python train.py --d_mlp=384 --vocab_size=2048 --norm_eps=1e-05 --rope_base=68900.0
Each number is 128 + 24 x the weight over its row's rms, rounded and kept within 0 to 255. Layers, rows and columns count from 0. The size above them is the row's rms in percent of the matrix's.

# layer 6 MLP down, 128x384, rms 0.13, rows 33-104, columns 96-191
size [107 104 105  96  97 108  99  99 100  94  97  99 100  99  99 103  93  92  98  97  99  96 104  93  99  97 101  94 103 100 100 100 103 101  99 103  98 136  94 101 102  92 105  97 101  95 104  96  91 103 103 102  95  99  99  97  92 101 101  94  92  96 105 101 107  98  92 103  98  97  95  93]
[[126 108 123 102 140 123  96 175 163 147 157 128  89 142 122 166 146 120 179 182 219 115 176  69 132 114 169  99 131 133 148 129 110 126 132 103 170 115 103 114 120  99 106 132 112 120 118 154 139 116  91 135 176  76 138  73 153  67 114 158 120 122 139 173 126 131 134  98 100 112 158 142 116  91 159 135 144 133 121  82  87  99 105 160 133 118 111 143 137 116 160 147 138 116 123 127]
 [125  89 144 123  96 120 141 117 121 110  75 127 143 175 168 106 139 119 131 109 128 111  96  96 144 102 137  67  98 106 138 114 110 141  80 139 167 118 141 116 125 118 125 107 157 137 162 132 134 142 158 134 150 172 106 101  95 134 162 109  89 106 120  96 117  91 150 118 141 127 125 106  88 136 125 114 119 143 116  94 158 140 176 134 132 103  98 119 144 124 151  84 117 113 143 133]
 [160 102 137 120 164 110 142 116 118  99 152  88 109 152 137 104 104 126 124 139 130 145 159 107 134 144 122 161 135 147 125 115 170 142 114 156 106 151 114 103 153 126  92 109 118 125 143 136 116 126 138 145 131 107 134 129  96 129  79 150 120  95 157 129 173 107 138 109 147  95 133 124 134 150 129 139 145  97 128 142 164 132 162 126 126 147 176 102 106 107 165 114 123 120 100 103]
 [132 142 118  82 111 129 141  95 136 126 105 149 145 144 136 213 130 157 162 123 113 138 118  95  85 132 156 130 117 143 100 115 142 136 122 124 149 123 144 158 100 123 150 109  42  91 104  45 117 137 141 149 115 149 129 142  89 157 138 139 138 142  84 134 111 108 112  84 115 146 145  73 124 141 117 134 106 155 151 119 138 101 130 162 118  94  86 117 122 138 134 140 100 137 138 105]
 [112 110 164 127 160 120 142  92 109 112  91 121 117 115 131 129 118 148  98 169 129 192 148 157 130 179 148  82  92 112 136 126  90 129 112 115 110 109  92 132 129 141  97 156 136 132 162 129 130 135 102 117 177 145 118 107 144 139 170  79 103 114 133 112  91 124 137 118 141 110  99  84 106 131 169  90 125 120  98 141 129 120 170 145  70 101 105 119 121 131 102 137 130 109 138 116]
 [105 126 125  76 109 112 158  69 152 125 175 120 126 135 152 127 113 143 159 120 151 124 133 144 139 150 135  75 173 161 147 138 125 139  81 162 139 106 136 125 129 144 103 130  71 190 121 142 128 137  97 123 152  91 111 153 116 145 143 169 140 146 157 145 124 117 105 115 188 125 158 152 102 122 101 163 114  83 159 136 118 121 166  91 113 117 128  97 131 119 132 110 144  99 143 148]
 [144 127 151 116 107 117 135  73 108 100  69  99 121 123  94 108 115 114 138 112 123 114 141 128  96 144 162  80 107 122 154 139 129 110 119 186 106 124 148  88 143 134 121 125 157 104  88 177 132 155 169 171 142 101 160 117 137 143 106 112 136 132  90 155 133 121 147 148 106 136 114  95 131 153  81 164 127 152 108 113 151 105 170 129 125 140 124  87 128  99 130 131 115 151 151 127]
 [153 118 125  82 104 110 112 132 122 142 127 169 125 132  84 122 138 105 172 123 135 140  99  71 121 124  67 114 153 131  92 130 128 141 111 101 148 177  84 109 130  88 106 112 154 153 134 145 115 115 139 115 141  93 162 123  67  96 113 169 129 151 102  99 120 146 130 121 100 153 110 138 103 159 149 114 126  77 132 142  95  88 133 117  93 138 160 152 145 152 142  97 108 151 118 157]
 [107 118 138 101  97 146 158 120 150 102 166 121 154  96 153 136 112 118 122 158 105 177 135  82 140 163 102 131 131 112  75  88 147 181 127 103 112 129 111 165  97 170 153 122  81 108 164 111 158 162 109 121 140 130 147  44 140 125 138 138 166 122 105 121 138  96 136 112 127 104 105 150  93 120  75 151 109 155 121 115 144 119 120  87 128 126  96 136 106 143 134 106 136 118 166  92]
 [149 140 139 114 137 138  86 128 112 106 153 129 161 127  82 111 132 126 140 126 145 168 153 125 138 153 139 129 132  98  98  83 125  99 150 138 104 148 114 123 124 121 119 150 141 139 173  94 190 130 151 142 130 159 146  96 116 105  98  61 113 157 151 100 133 171 121 142 118 116  92 113  81 166 143 147 143 127 132 108 141 139 109 121  87 120 164 107 144 101 185 133 178 100 172 112]
 [103  87 132 136 155 120 116 136 147 148 138 165 130 161  99 109 123 113 161 113 125 143 146 103 174 104 140  72 146 162 138 133 126 114 133 129 122 156 126  99 147 147 111 130  84 119 161 129 151 134 149 141 128 101  96 112 135 103 131 113 118 128 107 126 131 167 119 137  87 121 103 157 139 126  91 124 136 160 153 142 124 150 158 138  98 138 107 164 126 160 153 157 139 137 141 156]
 [131 120 119 119 121 112 178  97 184 131 154 130 182 135 113 146 105 122 145  97 157 110 127 105 135 131 141 134 136  98 126 141 106 164 145 131 165 155 123 113 178 132 164 100 151  86  97 143 147 110  67 127 110 151 148 112 114 103 143 115 169 164 105  83 162 130  90  95  87 127 147 153 151 117 127 106 175 132 114 123 123 161  91 149 169 146 177 155 143 107 135 101  84 132 153 163]
 [163  88 187 168 103 145 122 170  89 127 137 123  57 175 133 127  95 113  98 116 115 138 123 148 134 130 106  89 105 131 127 103 124  92 169 160 118 128 129 155  77 165 141 165 114 130 131 134 110 119 143 114 138 100 113 124 171 146 101 109 140 182 115 126 159  83 116 130 146 106 119 147 111 118 115 138 131 122 110 159 140 136 149 156 134 125 154 167 116 140 105 127 122 127 128 157]
 [118 140 143 142 138 125  93 108 117  87 134 133 161 117 136 130 134 150 143 181  96 165 118 117 142 104 144  90 156  98 141  89 169 149 166 106 122  98  97 113 128 158 121 134 133 168 148 118 130 109 131  70 147 127 156  61  94 153 147 105 127 151 152 114 165 146 149 100 129 136 115  94 115 150 131 108 150 145 111 121 142  95 148 105 131 142 119 135 123 137 152 156  89 190 136 140]
 [144  97 132 128 150 141 130 114 133 135  95 171 132  72 159 112 158 148 147 143 141 102 123 119 106 189 150 152 115 115 161  98 121  77 134 100  85 117 129 163 103  83 143 100 162 124 123 104 132 124 147 119 167 100 138 149 126 150 130 112 149 137  69  98 125 175 135 144 164 119 176 197 135 121 146 122 158 100 144 126 157 124 121 120  82 158 132 119 144 121 103 119 148 134 152 171]
 [131 126 120 106 112 161 129 131  92  85 152 110 109 140 143 128 104 146 126 105 125 137 168 138 100 103 107 158 105  86 146 132 103 123 115 146  81 117  62 128  95 108 130 114 132 124  93  94 174  83 166 122  69  91 142 132 163 137 134 157 142 157  93 117 177 140 159 138 141 134 186 101 141 153  95 158 127 150 144  87 110 156  98  77 125 115 115 135 121 111 118  96  87 106 160 160]
 [113 155 121 140 122 104 175  98 107 159 153 133 136 156  83 143 152 119 150 125 183 101 104 171 110 128 149  90 103 121 137 137 127 114 150 122 142 162  99 143 110  98  81 102  92 117 177 136 125 137 115 128 127 147 103 113 133 126 127 137  99 141 151 137 151  97 130 112 125 118 178 146  87 113 116 126 158 127 179 117 144  97 131 139 107 145 116 151 167  94  98  74 113 135 108 178]
 [135 146 106 106 111 149 103 131 118 125 116  88 113  97 133 148 140 139 116 144 124 149 150 122 117 177 164 128 146 150 127 129  95 168 147 106 121 110 119 107 142 119 169 112  47 105 152 136 146 125 115 112 155 148 149  85 148 140 128 141 151 148 120 115  99 143 143 137 143 144 142 117 117 152 150 150  91 122 147 119 117 115 173 159 181 127 143 113 165 132 103 182 130 112 100 127]
 [130  72 107 158 122 128 133 120 129 118  84 137 141 155 150 198 159  85 173 146 102 166 132 131 154 119 129 139 124 111 126 138 122 128 115  98 140 125 114 138  98 198 115 126 126 122  82  97 129 144 134 136 130 183 134 101  97  99 110 129 148 150 118 138 121 153 125  91  73 151  93 170 140 108 121 123 109  95 109  95 128  90 166 127 115 104 165 126 121 142 105 177 111 154 124 111]
 [ 99 109 163 153  95 105 128 151 168  97 150 102 135  78 160 109 156 126 139 150 177 107 135 115 159 113 141 161 116 112 129 162  94 123 109 162 126 121 129 113  86 116 178 149  91 135 127  82 113 138 153 118 144 131 132 141 176  99 132 141 136 109 133 136 126 132 125 118 123 123 124  81 134 149 100 163  92 117 133 143  95 156 186  98 131  93 124 117 117 111 150 162 135 104 111  94]
 [125  77 130 118 123 139 142 108 161 144 123 144 141 173 110 146 156 160 107 144 106 177  72 123 180 165 160 103 126 115 162 140 140  97 134 126 118 171 121 102 165 158 123 160  97 127 106 143 167 124 146 134 139 122 137 112 124  91 165 113 145 157 121 148 114 122 136 131  93 148 121 132 106 131 110 155 162 107 107 148 148 121 144 130 161 139 144 135  96 127 146 119 117 165 141 173]
 [144  68  94 133 149  99 153 122 129 145 103 113 121 174  97 115 143 107 126 102 174 117  85 110 154 107 131 119 137 123 127 125 140 146 130 150 188 152 138  69 134 145 125 105 101  90 137 104 126  74 122 114 122 126 118 104 108 118  91 143  84 152 115  75 140 138 110 121 100 146 147  78 114  95 115 102 125 126 122 143 165 144 104 122 143 131 158 123 137 116  95 110 109 104 197 111]
 [114  91 136 122 119 131 125 115 163 147  78 139 117 129 136 106 144 129 119 132 138 126 120 128 115 190 151 108 185 143 112 149 101 148 125 148 159 127 116 134 119 156 145 106 141 116 132 109 110 143 114 149 109 113 106 141 155 187  79 129  73 137 128 137 100 156 140 134 140 129 102 142 145 125 148 154 145 126 121 119 103 192 126 109 141 141 144 151 158 134 151 105 136 113 101 167]
 [104  97 111 106 132 149 169 148  99  99 140 172 165  79 146 111 115 128 150 154 117 126 102 177  98 162 121 133 129 138 123 130 157 157 110 129 162 131  93 106 147 135 116 130 160 154 164 109 144 121 140 124 153 130 128 135  97 126 124  80 127 169 130 112 140 154 166 126 143 116 138 150 128 154 129  90 144 168 134 101 104  95 118 118 115 111 126 138  93 129 102 155 115 137 130 139]
 [119 119 125 117 108 121 124  82 133 175 153 126 103 151 129  66 144 144 122 123 115 169 126 137 145  98 128 159 109 138  96 126  95 107 115 159 141  87 138 121 132 104 114 122 122 129 142 132 117 117 155 164 125 112 156 127 118 123 138 153 168 124 145 127 154 169 121 154 128 120 127 126 101 104  87 152 118  94 164 125 137 110 159 152 167 144 137 121 139 101  78 102 126 143 120 135]
 [119  93 144 132 119 112  66 138 133 149 109 117 171 112 160 130 136 144 139 157 152 109 171 146 122 155 126 148 168 127 137 113  94 156 120 127 153 119 125 107 125  97 152 135 100  98 128 143 154 152 146 124 123 102 138 140 135 149 101 115 151 182  82 139 128 111 102 102 135 147 120 130 113  98 150 179 125 165  93  91 121  97 119 128 115 118 140 154 173 121 146  93 108 151 141 135]
 [119 117 114 158 126 125 150 151 126 117 121 118 138 131 155 165 107 124 145  96 100 181 158 155  96 125 118  94 117  96 113 156 105 138 142 136 115 103  87 153 135  81 144 131 128 185 165 118  81 120 145 119 141 141 148  80 169 133 110 106 120  80 104 152 169  94 145 147 139 117 145 125 127  92 115 119 100 156 115 140 146 135 105 146 147 122 110 172 124  96 182 125 114 183 119 165]
 [124 172 165 129 130 122 153 107 106 130 148 114 142 159 131 111  93 104 152 108 151 125 146 140 134  72 149 174 118 141 136 120 120 108  93 109 147 120 163 133 111 116 165 143 114 137 162  83 128 191 146 128 111 141 139 109 153 136  97 129 135 129 159 110 169 152 117 137 124 141 139  84 105 166 147 149 141 130 128 125 134 164 113 137  92  86 108 180 128 157 139 135 103 109 121 137]
 [127 177 180 137  91 159 112 151 180 159  99 132 116 137 117 134 156 132 116 154 140 133 151  97 167 134 123 103 110 119 157 115 156 146 158  99 153 134 142 140 126 137 134 107 104 139  77 132 159 111 100 151 143  99 133 151 109 135 141 152 128 167 115 137 128 149 154 139 148 142 125 130 123 130  98 133  93 121 130 125 137 134  87 123 145 131 121 100 127 127 132 132 137 106 101 136]
 [124 134 132 152 131 108 103 127 101 167 106 120 177 122 111 116  95 107  94  87 145 140 108 122 110  92 131  90  99 152 138 145  96 111 110 117  92 101 127 159 173 162 101 144 156 162 118 156 116 125 169 110 111 143 137 129 154 133 110 119 131 147  90 113 140 131 152 144 149 144 159 111  87 120 128 111 144 104 101 114 184 150 130 126 145  77 123 163 160 154 142 107 127  92  84 124]
 [149 125  92  92  87 143 108 192 158 106 115 129 168 119 154 151  89 139 140 126 113 107 105 128 158 114 136 137 152 120 123 126 138 102  83 106  91 118 155 129  77 137 120  80 144 100 123 123 129 130  69 103 121 142  99 100  96 150  61 108 132 111 135 191 153 169 112 129 126 121 127 132 130  77 116  78 101 126 134 153 124 124 101  79 129 135 107 109 121 114  88  98 154 106 109 116]
 [118 103 103  73 153 140 121 163 153 128 174  85 105 117 110 117  90 107 141 125 147 117 170 162 184 100 136 174 118 168 145 158 155 103 128 141 106 116 147 168 176 108 136 122 142  95 144 125 162 147 155 139 136 130 119 157 157 102 129 103 128 122 120 159 112 179 129 149 130 137 141 114 127 124 117 135 112 135 156  95 109 166 105 128 138 104  98 120 137 180 154  99 139 113 113 149]
 [119 136 104 118 121 140 160 138 135 116 141 177 142 124 151 104  86 111 103 118  88 131  99  94  89  95 131 112 136  95 140  93 135 102 137 139 100 126  98 141 126 118 130 138 126 148 152 128 108  96 134  99 141 131 135  96 106 149 134 147 162 120 157 160 180 154 151 134 109 150 127 150 153 201  87 163 121 106 157 136 140 133 166 175 162 110  85 123 118 130 107 157 154 148 130 128]
 [120 159 143 101 146 143 123  83  86 110 119 167 150 110 109 134 139 108 130 150 163 128 125 141  90 135 148 124 121 160 116 125  83 112 114 139 127  90 117 169 135 107 145 134  92 132 149 122 136  61 167 131 110 152 114 126 120 123 142 131 115 142 138 128 134  72  78 126 163 156 134 131 111 131 106 119 193 135 178 127 128 142 130 128 129 156 142 119 125 142  78 163 126 144 106 145]
 [133 159 105 101 128 105 113 164 135 134 128 114 101 173 135 144 131 112  87 112 143 111 128 128 142 117 140 137 156  97 149 119 175  66 143 123  99 110 123 143  89  85 143 106 137 103 120 118 128 129 135 148 113 131 130 125 113  93 122 147 127 116 112 114 129 121 132 161 108 129 113 131 122 138 145  41 140 123 127 142 163  92 136 132 139 112 151 109 154  94 103 112 135 108 107 106]
 [124 113 156 160 150 119  99 172 129 169 164 119 162 113 122 108 123 134 158 114 162 147 158 131 140 121 108 168 157  97 121 139 152 155 141 159 145 108 180 113 128 123 139  98 129 111 114 132 145 131 119 156 109  93 104 111 154 118 147 129 149 103 134 169 109 103  97  90 155 140 139 148 134 167 185 149 151 137 149 150 116 130 124 100 165 133 137  92 100 138 135 150 143 119 155 128]
 [118  95 106 133 148  93 171 142  89 139 134 151 160 129 130 109 166 176 100 139 100 142  92 128  96 163 145  89 169 131 140 116  99 173  89 145 132 108 128 149 138 114  96 102 143 107 155 103 145 126 120 135 110 164 134 156 139 155 136 121 151 138  95 139 130 124 104 111 178 118 111 156 127  91  97 118 119 156 147 109 139 112 137 163 136 141  99  95 116  85 122 137  98 119 146 115]
 [130 129 119  96 173 125 116 147 125 170 121 138 146 117  92 121 135 143 118 101  81 148 151 160 113 121 135 127  81  98 119  86 134 144 114 122 105 125 115  81 119 153 109  99 108  89 128 149  89 128 119 162 129 128 141  90 116 124 155  95 107 121  96 126 158 121 148 141 154 156 117 142 143 100 106 137 171 129 140 112 104  88 125 115 170 187 168 165 145 161 107 161 104  92 147 156]
 [114 114 109  82 100  85 118 126 133 179 138 129 123 150 124  85 119 125  98  95 165 129 139 118 125 143 151  90 137 149 118 145 125 172 135 136 125 116 173 134 137 113 103 122 125 132 126 151 137 124 167 125 142 116  59  98 180 118 118 109 184 116 119 136  97 114  94 114 101 158 141 140 101  95 122 112 135 154 207 105 153 109 141 140 162 121 122 120 124 131 137 125 155 137 111 148]
 [107 142  94 121 100 168 117  80 168 123  76 103 120 150 166 111 129 128 149 134  83 146 153 106  96 146 132 132  80 150 137 108  83 131 115 151 167 115 123 142  94 120 126 138 158 111  98 141  93 125 153 197 105 135 111  94 110 122 141  92 146 111 133  92 159 149 129 114 130 120 131 158 125  96 146 105 131 137 127 104  76 148 133 117  76 128 153 114 136 104 158 133 142 116 125  93]
 [122  96 127 162 129 121 168 105 138 161  76 143 160 125 126 109 176 124  97 152 159 155 167 119 134 131 157 106 151 142 145 106 157 114 105 146 164 109 147  90 146 139 121  92 113 136 161 157 108 119 107 144 126 112 127 128 146 148  92 105 114  93 146 179 118 102 120 157 156 118 162 113 148 146 166 115 143 124 180  85 161 131 107 153 133 120 123 129 140 104 133 134 160 105 107 147]
 [145 100 133 107 147 130 143 120 160 133 162 112 117 159 127 127 132 151  90 121 165 142 118 146  96 146 146 139 116 138 117 132 154 136 119 143 144 161 113 212 132 127 177 130  91 136 131 115 141 125 133 161 107 137 129 172 135 129 142 141  95 136 139 156 116 135 112 106  45 128 104 130 166  85 133 132 144 168 138 108 122 144 141 127 159 126  97 127 150 136 119 136 154 126 145 178]
 [130 176  94 183 134 169 155  94 145 100 106 104 102 138 134 128 148 147 160 129 148 143 118  88 126 134 142 150 119  90 135 148 154 127 144 102 118 140 145 114 156 137 136 118 138 111 139 108 154 116 143 133 117 108 107 136 127 155 121 109 117 132 138 129 102 109 134  91 124 138 135 142 145 113  96 156 117 115 133 163  93 131  96 143 125 137  81 153 124 110  91  79 102 126 165 180]
 [118 149 103 116 128 144 118 143 114 103 136 144 149  95 146  79 128 108 139 134 141 128 154  92 122 125  81 136 124 143 111 158 142 147 118  88  84 109 134 130  92 160 104 119 109 134 149 171 106 121 121 109 148 124 127  94 136 128 145 174 140 138 136 118 154 108 130 136 136  86 119 137 114 137  92 137 178 130 129 135 121 183 103 110 144 136 128 139 144 116 140  82 150 106 116 119]
 [157 123 122  99 176 145 153 134 139 101 118  89 110 189  94  81 133 100 148  91 119 119 132 177  63 151  94 106 145 119 170 125 140 147  95 166 122 185 145 112 160 126 125 115 143 135 119 100 158  88 142 112 119 133 153 123 132 119 117  77 139 107 118 157 147 130  62  91 145 131  71 149 136  92 164 121 111 145  95 119 105 116 123 110 191 125 129 121 134 157 112 151 133 135 147  97]
 [124 160 119 139 157  87 149 144 100 101 120  84 171 102 125 148 118 157 112  98 117 171 127 115 133 130 112 125 130 131 103 130 125 153 141 116 133 145 112 167 118 134 139 151 144 152 114 145 143 130 123  94 153 146 106 101 133 129 123 106 153 122 139 118 103 128 145  97 114 139 130 131 149 153  80 124 171 152  80 156 119 140 142 123  90 103 117 115 154 103 120 173 115 119 104 122]
 [189 133 153 126 154 106 141 119 118  94 120 132 123 139 132 149 130 167 147 129 171 155 108 129 121 112 129 138 109 100 112 125 165 144  61 127 138 134 154 127 132 134  83 143 149 162 122 149 129 116 111 136 172  66 132 135 167  86 110 112 105 174 162 184 131 137 139  81 146  84 167 127 140 163 114 182 145 139 106 138 175 144 161 118 162 114 180 130 148 145 108 187 129 143 149 134]
 [102 121 158 107 142 120 101 145 179  95 125 108 163  93 109 196 110 182 155 128 130 147 164 167 123 222 129 108 105 138  87 107 153 137 143 110 136 126 135 105 123 167 138 158  97 159 112 139  98 111 136 131 186 113 176 138 129 122  93 111 122 106 156 130 116 158  94 144 135 126 146 138 117 161 103 186 129 122 124 138 142 110 117 136 145  90 128  88 142 126 134 124 140 115 171 119]
 [140  91 143 104 134 163 101 155 156 130 151 140 139 138  95 116  86 119 134 149 105  95 154 107 186 148 106 159 133 152 129 121 106 154 128 147 162 128 114 175 114 151 168 121 143 105 107 119 103  96 115 150 147 157 103  94 128 159 150 137 137 153 157 167 150 135 167 151  58 133 115 151 132 116 141 153 105 133 145 135 115 134 106 164  85  95 172 131 137 110 139 111 131  84 147 135]
 [125 113  88 152 163 138 124 109 132 129  94 146 122 148 127 179 174 124 102 131 144 120 125 122 145  93 164 149  95 140 127 155 114 148 130  97 108 131 132 136 143 134 137 114 148 100 135 112 146  92 143  92 100  97 111 117 121 121 135  82 116 127 133 123 116 177 121 135 107 174 117 134 183 130  96 112 142 139 105 145 152 117 133 157  97 132  89 150 133 112 133 151 136 112 128 134]
 [146 134 118 124 149 107 170 124 120 150 133 132 125 132 159 154 136 125  99  90  95 106 162 125 118 147 138 117 181 152 187 154 167 142 122 114 138 139  87 139 129 130 124 131 160 151 132 158 139 124 113  94 153 139 153 130 111 139 140 159 122 137 118 134 117 159 109 115 138 121  89 102 131 158 128 161 158 135 111 100 137  86 172 143 136 135 127 125 158 127 165 109  97 130 149 128]
 [125 139 138 113 155 141  82 120 135 127 114 115 171 147  78 160  97 110 121 121 115 131 124 130 117 134  88 101  98 111 155 129 133 100 159 139 120 173 123  83 132 133 177 112 159 127 106 127 137 139 150 147  92 143 184 104 139 109 107 111 117  98 137 147  95 123 108 119 154 140 107 114 153 114 116 137 129  81 104  90 123 127 123 124 124 149 117  86 126 142 109 180  78 118  83 115]
 [ 65 133 121 132 122 135 150  82 121 116 108 111  96 106 139 145 165 130 114  85 128 136 100 129 137 136 149 107 150 136 131  81 114 111 126 112 112 117 109 158 131 147 162 117 122 119 112 109 132  90 156  98 124 168 107  74 133 133 148 118 159 128 133 150 158 121 173 107 138 145  86 124 172 103 124 135  71 129 150 182  90 151 134 188  98 115 125 114 152  97  74 134  86 170 125 137]
 [119 128 150 117 112 137 113 122 134 133 168 125 104 119  97 118 122 148 166 119 155 114 119 144  95 131 128 159 107 155 166 112  98  77 123 108 144 156 117 111 137 115  64 166 165 134 106 132 107 118 130 157 101 144 128 137 140  93 123 129  91  92 146 120  98 181 110  83 117 149 120 179 161 105 140  95 153 143 114 155 154 148  73 130 156 138 129 121 129 146 159 115 135 169 159 125]
 [141 162 150 133 178 156 134 175 108  96 130 135 129 141 141 174 120 135 147  99 124  88 117 160 150 143 131 106 111 106 146 133 172 133 127 102 119 125 145 112 126  99 121 141 134 118 124 160 151  92 122 108 140 134 133 121 136 105 173 140 160 137 139 102 145 150 110 131 149 112 130  90 146 139 168 117  85 126  90  80 114  88 181 103 112 122 147 129 134 138 130 154 140 178 120 123]
 [102 138 134 152  90 128 116  85 127 119 110 116 101 132 116 148 143 156 170 176 114 142 151 162 131 170 134 114 137 100 179 118 141 179 137 149 169 120 153  91  62 135 143  85  96 140 127 131 138 103 140 148 131 124 112 137 104 130 140 134 110 137 120 115 143 134 138 146 136 100 107 181 140 130 123 103 149 106 117 119 171 109  74 139 136  99 118 158 156 115 104 173 133 150 129 184]
 [142 118  81 109 146 139 109  89 108 142  80 160  88 156 115  75 137 109 125 196 135 119 193 132  95 165 154 141 120 113 168  65 142  99 149 141 121 163 161 135 141 137 137 157 145 107 171 162  88 130 173  94 152 132 145 114 117 138 137 145 159 126 161 130 145 145 117 109 169  96  96 124 124 157 126 127 137 137  86 108 112 112 110 116 113 133 145 129  90  97 161 118 122 107  86  73]
 [ 93  99 124  87 105 138 125 118 147 142 149 140 159  97 112 131 145  80 130 112 138 172  87 147 139 134 137 175 115 165 123 145 123 155 125 146 104 121 148  88 132  88 131 114 150 161 169  98 137 156  94  72 159 117 132 189 122 180 174 113 136 106  94 104 109 120 139 154 156 129 124 106 149 105 135 160  93 131 140 162 104 141  90 126 130 127 141 138  61 106  94  96 145 136 128 133]
 [101 119 135  98 127 113 166 118 128 116 140 151 118 143  95 136 164 103  83 130 153 159  98  86 157 143 133 143 108 136 138 102 120 116 134 127 103  99 143 134 115  77 106 114 141 118 119 111  95 118 163 119  99 140 136  88 109 116 131  62 103  84 121  72 179 183 117 104 130 114 125 107 114 108 156 121 133 134 164 152 111 106 142 201 148 145 110 216 121 117 113 156 148 114 131 156]
 [143 159 113 105 131  84 148 135 123 174 119 100 160 115 139 184 119 116 110 116 142 129  98 121 122 139 116  66 118 101 145 111 144 114 117 106 140 180 151 130  87  95 108 148 140  88 110 164 113 102 125  99 179 131  83  99 105 136 129 155 188 143 120  95 116 118  92 157 155 109 126 115 125 146  82 174 148 114  94 104 169 152 138 127 109 110 127 130 162 115 133 133 159 137 148 100]
 [148 128  60 140 148 153 142 141 144 110 129 126 173 129 165 165 109 163 131 138 126 130  93 125 124 144 154 112 140 160  80 143 144 156 138 136 141 160 135 128 159 136 143  99  95 121 125 157 113 144 144 121 123 113 126  45 133 131 109 115 144 161 132 151 126  95 135  98 154 129 135 120  92 116 115 162 113 119 109 120 149 113 109 138 159 154 132 150 146 107 146 163 111 134 107 183]
 [156 129 122 108  93 146 171 130 186 156 143  83 130 126 156 148 138 158 152  68 138 111 124 127 117 140  77 130  92  98 102 145  73 145 146 149 150 167 115 111  93 144 149 133 134 104 141 158 115 150 144  87 112 142 114  85 113 144 127 139 112 132 122 131 110 167  96 118 146 101 110 114 100 113 145 135 122  94 136 189 109 184 166 147 104 146 158  79 134  42 156 141 120 153 135 125]
 [160 156 131 100 158 124 112 133  94 165 112 104 139 136 118 149 110 105 161  93 105 148 108 172 101 152 102  95 122 160 112 150 133 137 100 144  96 155 133 119 193 134 168 106 176 105 140 184 200 131 105 131 134 147  99 102 147 121 117 171 115 112  92 132 133 155 110 156 131 113 135 119 145 147 155  98 148 178 116 102 175 125 194 153 143 122 107 154  93 114 164  74 120 112 125 140]
 [106 142 134 166 119 139 118 133 171 147 148 133 112 119 110 163 126 156 147 155 105 119 163 122 162 103 132 158 180 121  94 187 166 134 119 139 145  96  87 145 142 140 164 126 155 125 130  99 175 126 127  63 122 136 108 133 118 152 189 110 160  91 116 155 126 130 139 106 156 129  88  73 117  97  95 101 154 132 129 141 130 122 148 105  80  44 128 141 116 122  95  94 139 119 132 144]
 [119 100 195  98 136 150 117 105 139 103 103 114  87 128 126 154 132 118 138 116 152 126 120 130 146 139 135 150 122 125 158 127 152  86 114 159 141 129 124 129  94 137 191 138 103 146 121 125 127  82 134 143 139 124  90 141 107 136 113 119 128 176 154 150 132 125 127 133 138 117 128 115 109 158 158 156 123 170 120 135 154 130 126 171 129 135 116  97 125 147 141 170 127 108 149 133]
 [145  91 117 103  96 139 113 104 107 139 103 130  85 148 137 139 127 144 162 110 167 116 156 109 176 121 167 159 147 105 156 108 139 117 107 104 118 131 150 123 166  68 121 108 137 157  75 148 109  78 156 168 124 109 150 121 129 146 125 144 127 127  98 114 118 141 153 100 116 151  91 144 130 107 146 117 139 119 130 151 128 134 108 177 141 106  90  98 166 138 167 129 143 175 135 143]
 [147 169 127 164 114 115 137  88 132  96 113 135 163 115 143 119 151 115 126 163 137 127 111  99  93 149 133 103 114 147 117 134 129 127  88 151 110 119 129 147 103 120 125 140 137  96 146 114 103 121  88 112 116 118 138 150 152 166 126 121 135 123 174 137 172 134 131  99  99 144 132 123 114 112 152 123 113 143 151 137 112 148 167 122  80 105 144 168 123 130  96 124 126 124 169  84]
 [ 92  69 131 114 173 119 132 160 112 141 122 147 119 139 138 139 103 150 114 115 118 137  68 111 148 128 111 106 169 129 110 196 134 138 118 136 140 140 156 164 148 155 126 117  62 159 126 149 130 127 138 110  93 134 109 142 127 118 122 148 179 147 133  84 100 143 109 125 133 147 169 114 140 137 182  53 150 161 159 103 123 129 132 115 148 100 121 147 115 147 106  98 135 156 132 139]
 [115 165 132 129 119 147 122 241 129 151 128 137 169 116 126 139 136 133 142 173 153 119 140 125 160  88 105 143  81 169 186 141 136 140 143 127 112  81  97 120 124 121 106 103 133 133 115 101  80  56 111 166 123 123  84 134 166 111 144 165 157  98 127 145 147 160 110 132 110 161 126  89 111 109  97  93  99 118 114 125  95 148 156 185 134 107 119  95 140 123 115  96 175 121  93 150]
 [147 132 140 161 129 141 126 113 156 119 118 115  82 101 109 142 186 137 177 127 150 103 130 119  96 125 103 136  86 120 155 139 122 159 136 182 135 157 110 165 123 108 119 109 104 129  98 125 109 158 143 134 100 138 114 102 116 124  91 105 119  93 108 166 101 145 147 133 157 125 104 127 105 140 150  90 202 137  94 139 139  84 100 114 136 167 114 117 129  90 129 160 148 139 121 118]
 [122  73 124 114 105 114 109  90 124 118 146 127 127 125 159 138 142 100  99 116 119 136 126 108 110 171 122 117  99 121 101 138 122 117 124 124 126 141 120 156 109 156 121  86 126 107 140 139 148 136 133  67 103 167 130  99 119 124 181 117  96 100 144 180 101 134 126 115 146 142 115 130 120  93 114 115 136 131 138 136 103 137 113 112 124  98 136 125 156  91 155 143  89 112 127 121]
 [122 143 163 126 163 127 106 139 148 157 111 143  99 136  93 183 187 125 110  81 126 112 108 121 121 133 138  95 132 100 169  95 154 144 108 134 117 149 132 148  96 103 121 134 115 135 107 106 148  77 151 110 130 158 118 167 155 123 176 115 145 136 147 101  98 150  98 137 145 178 115 109 176 127 134 175 133  93 147  79  94 125 140  64 106 112 111 138 102 128  84 145 111 131 128 132]]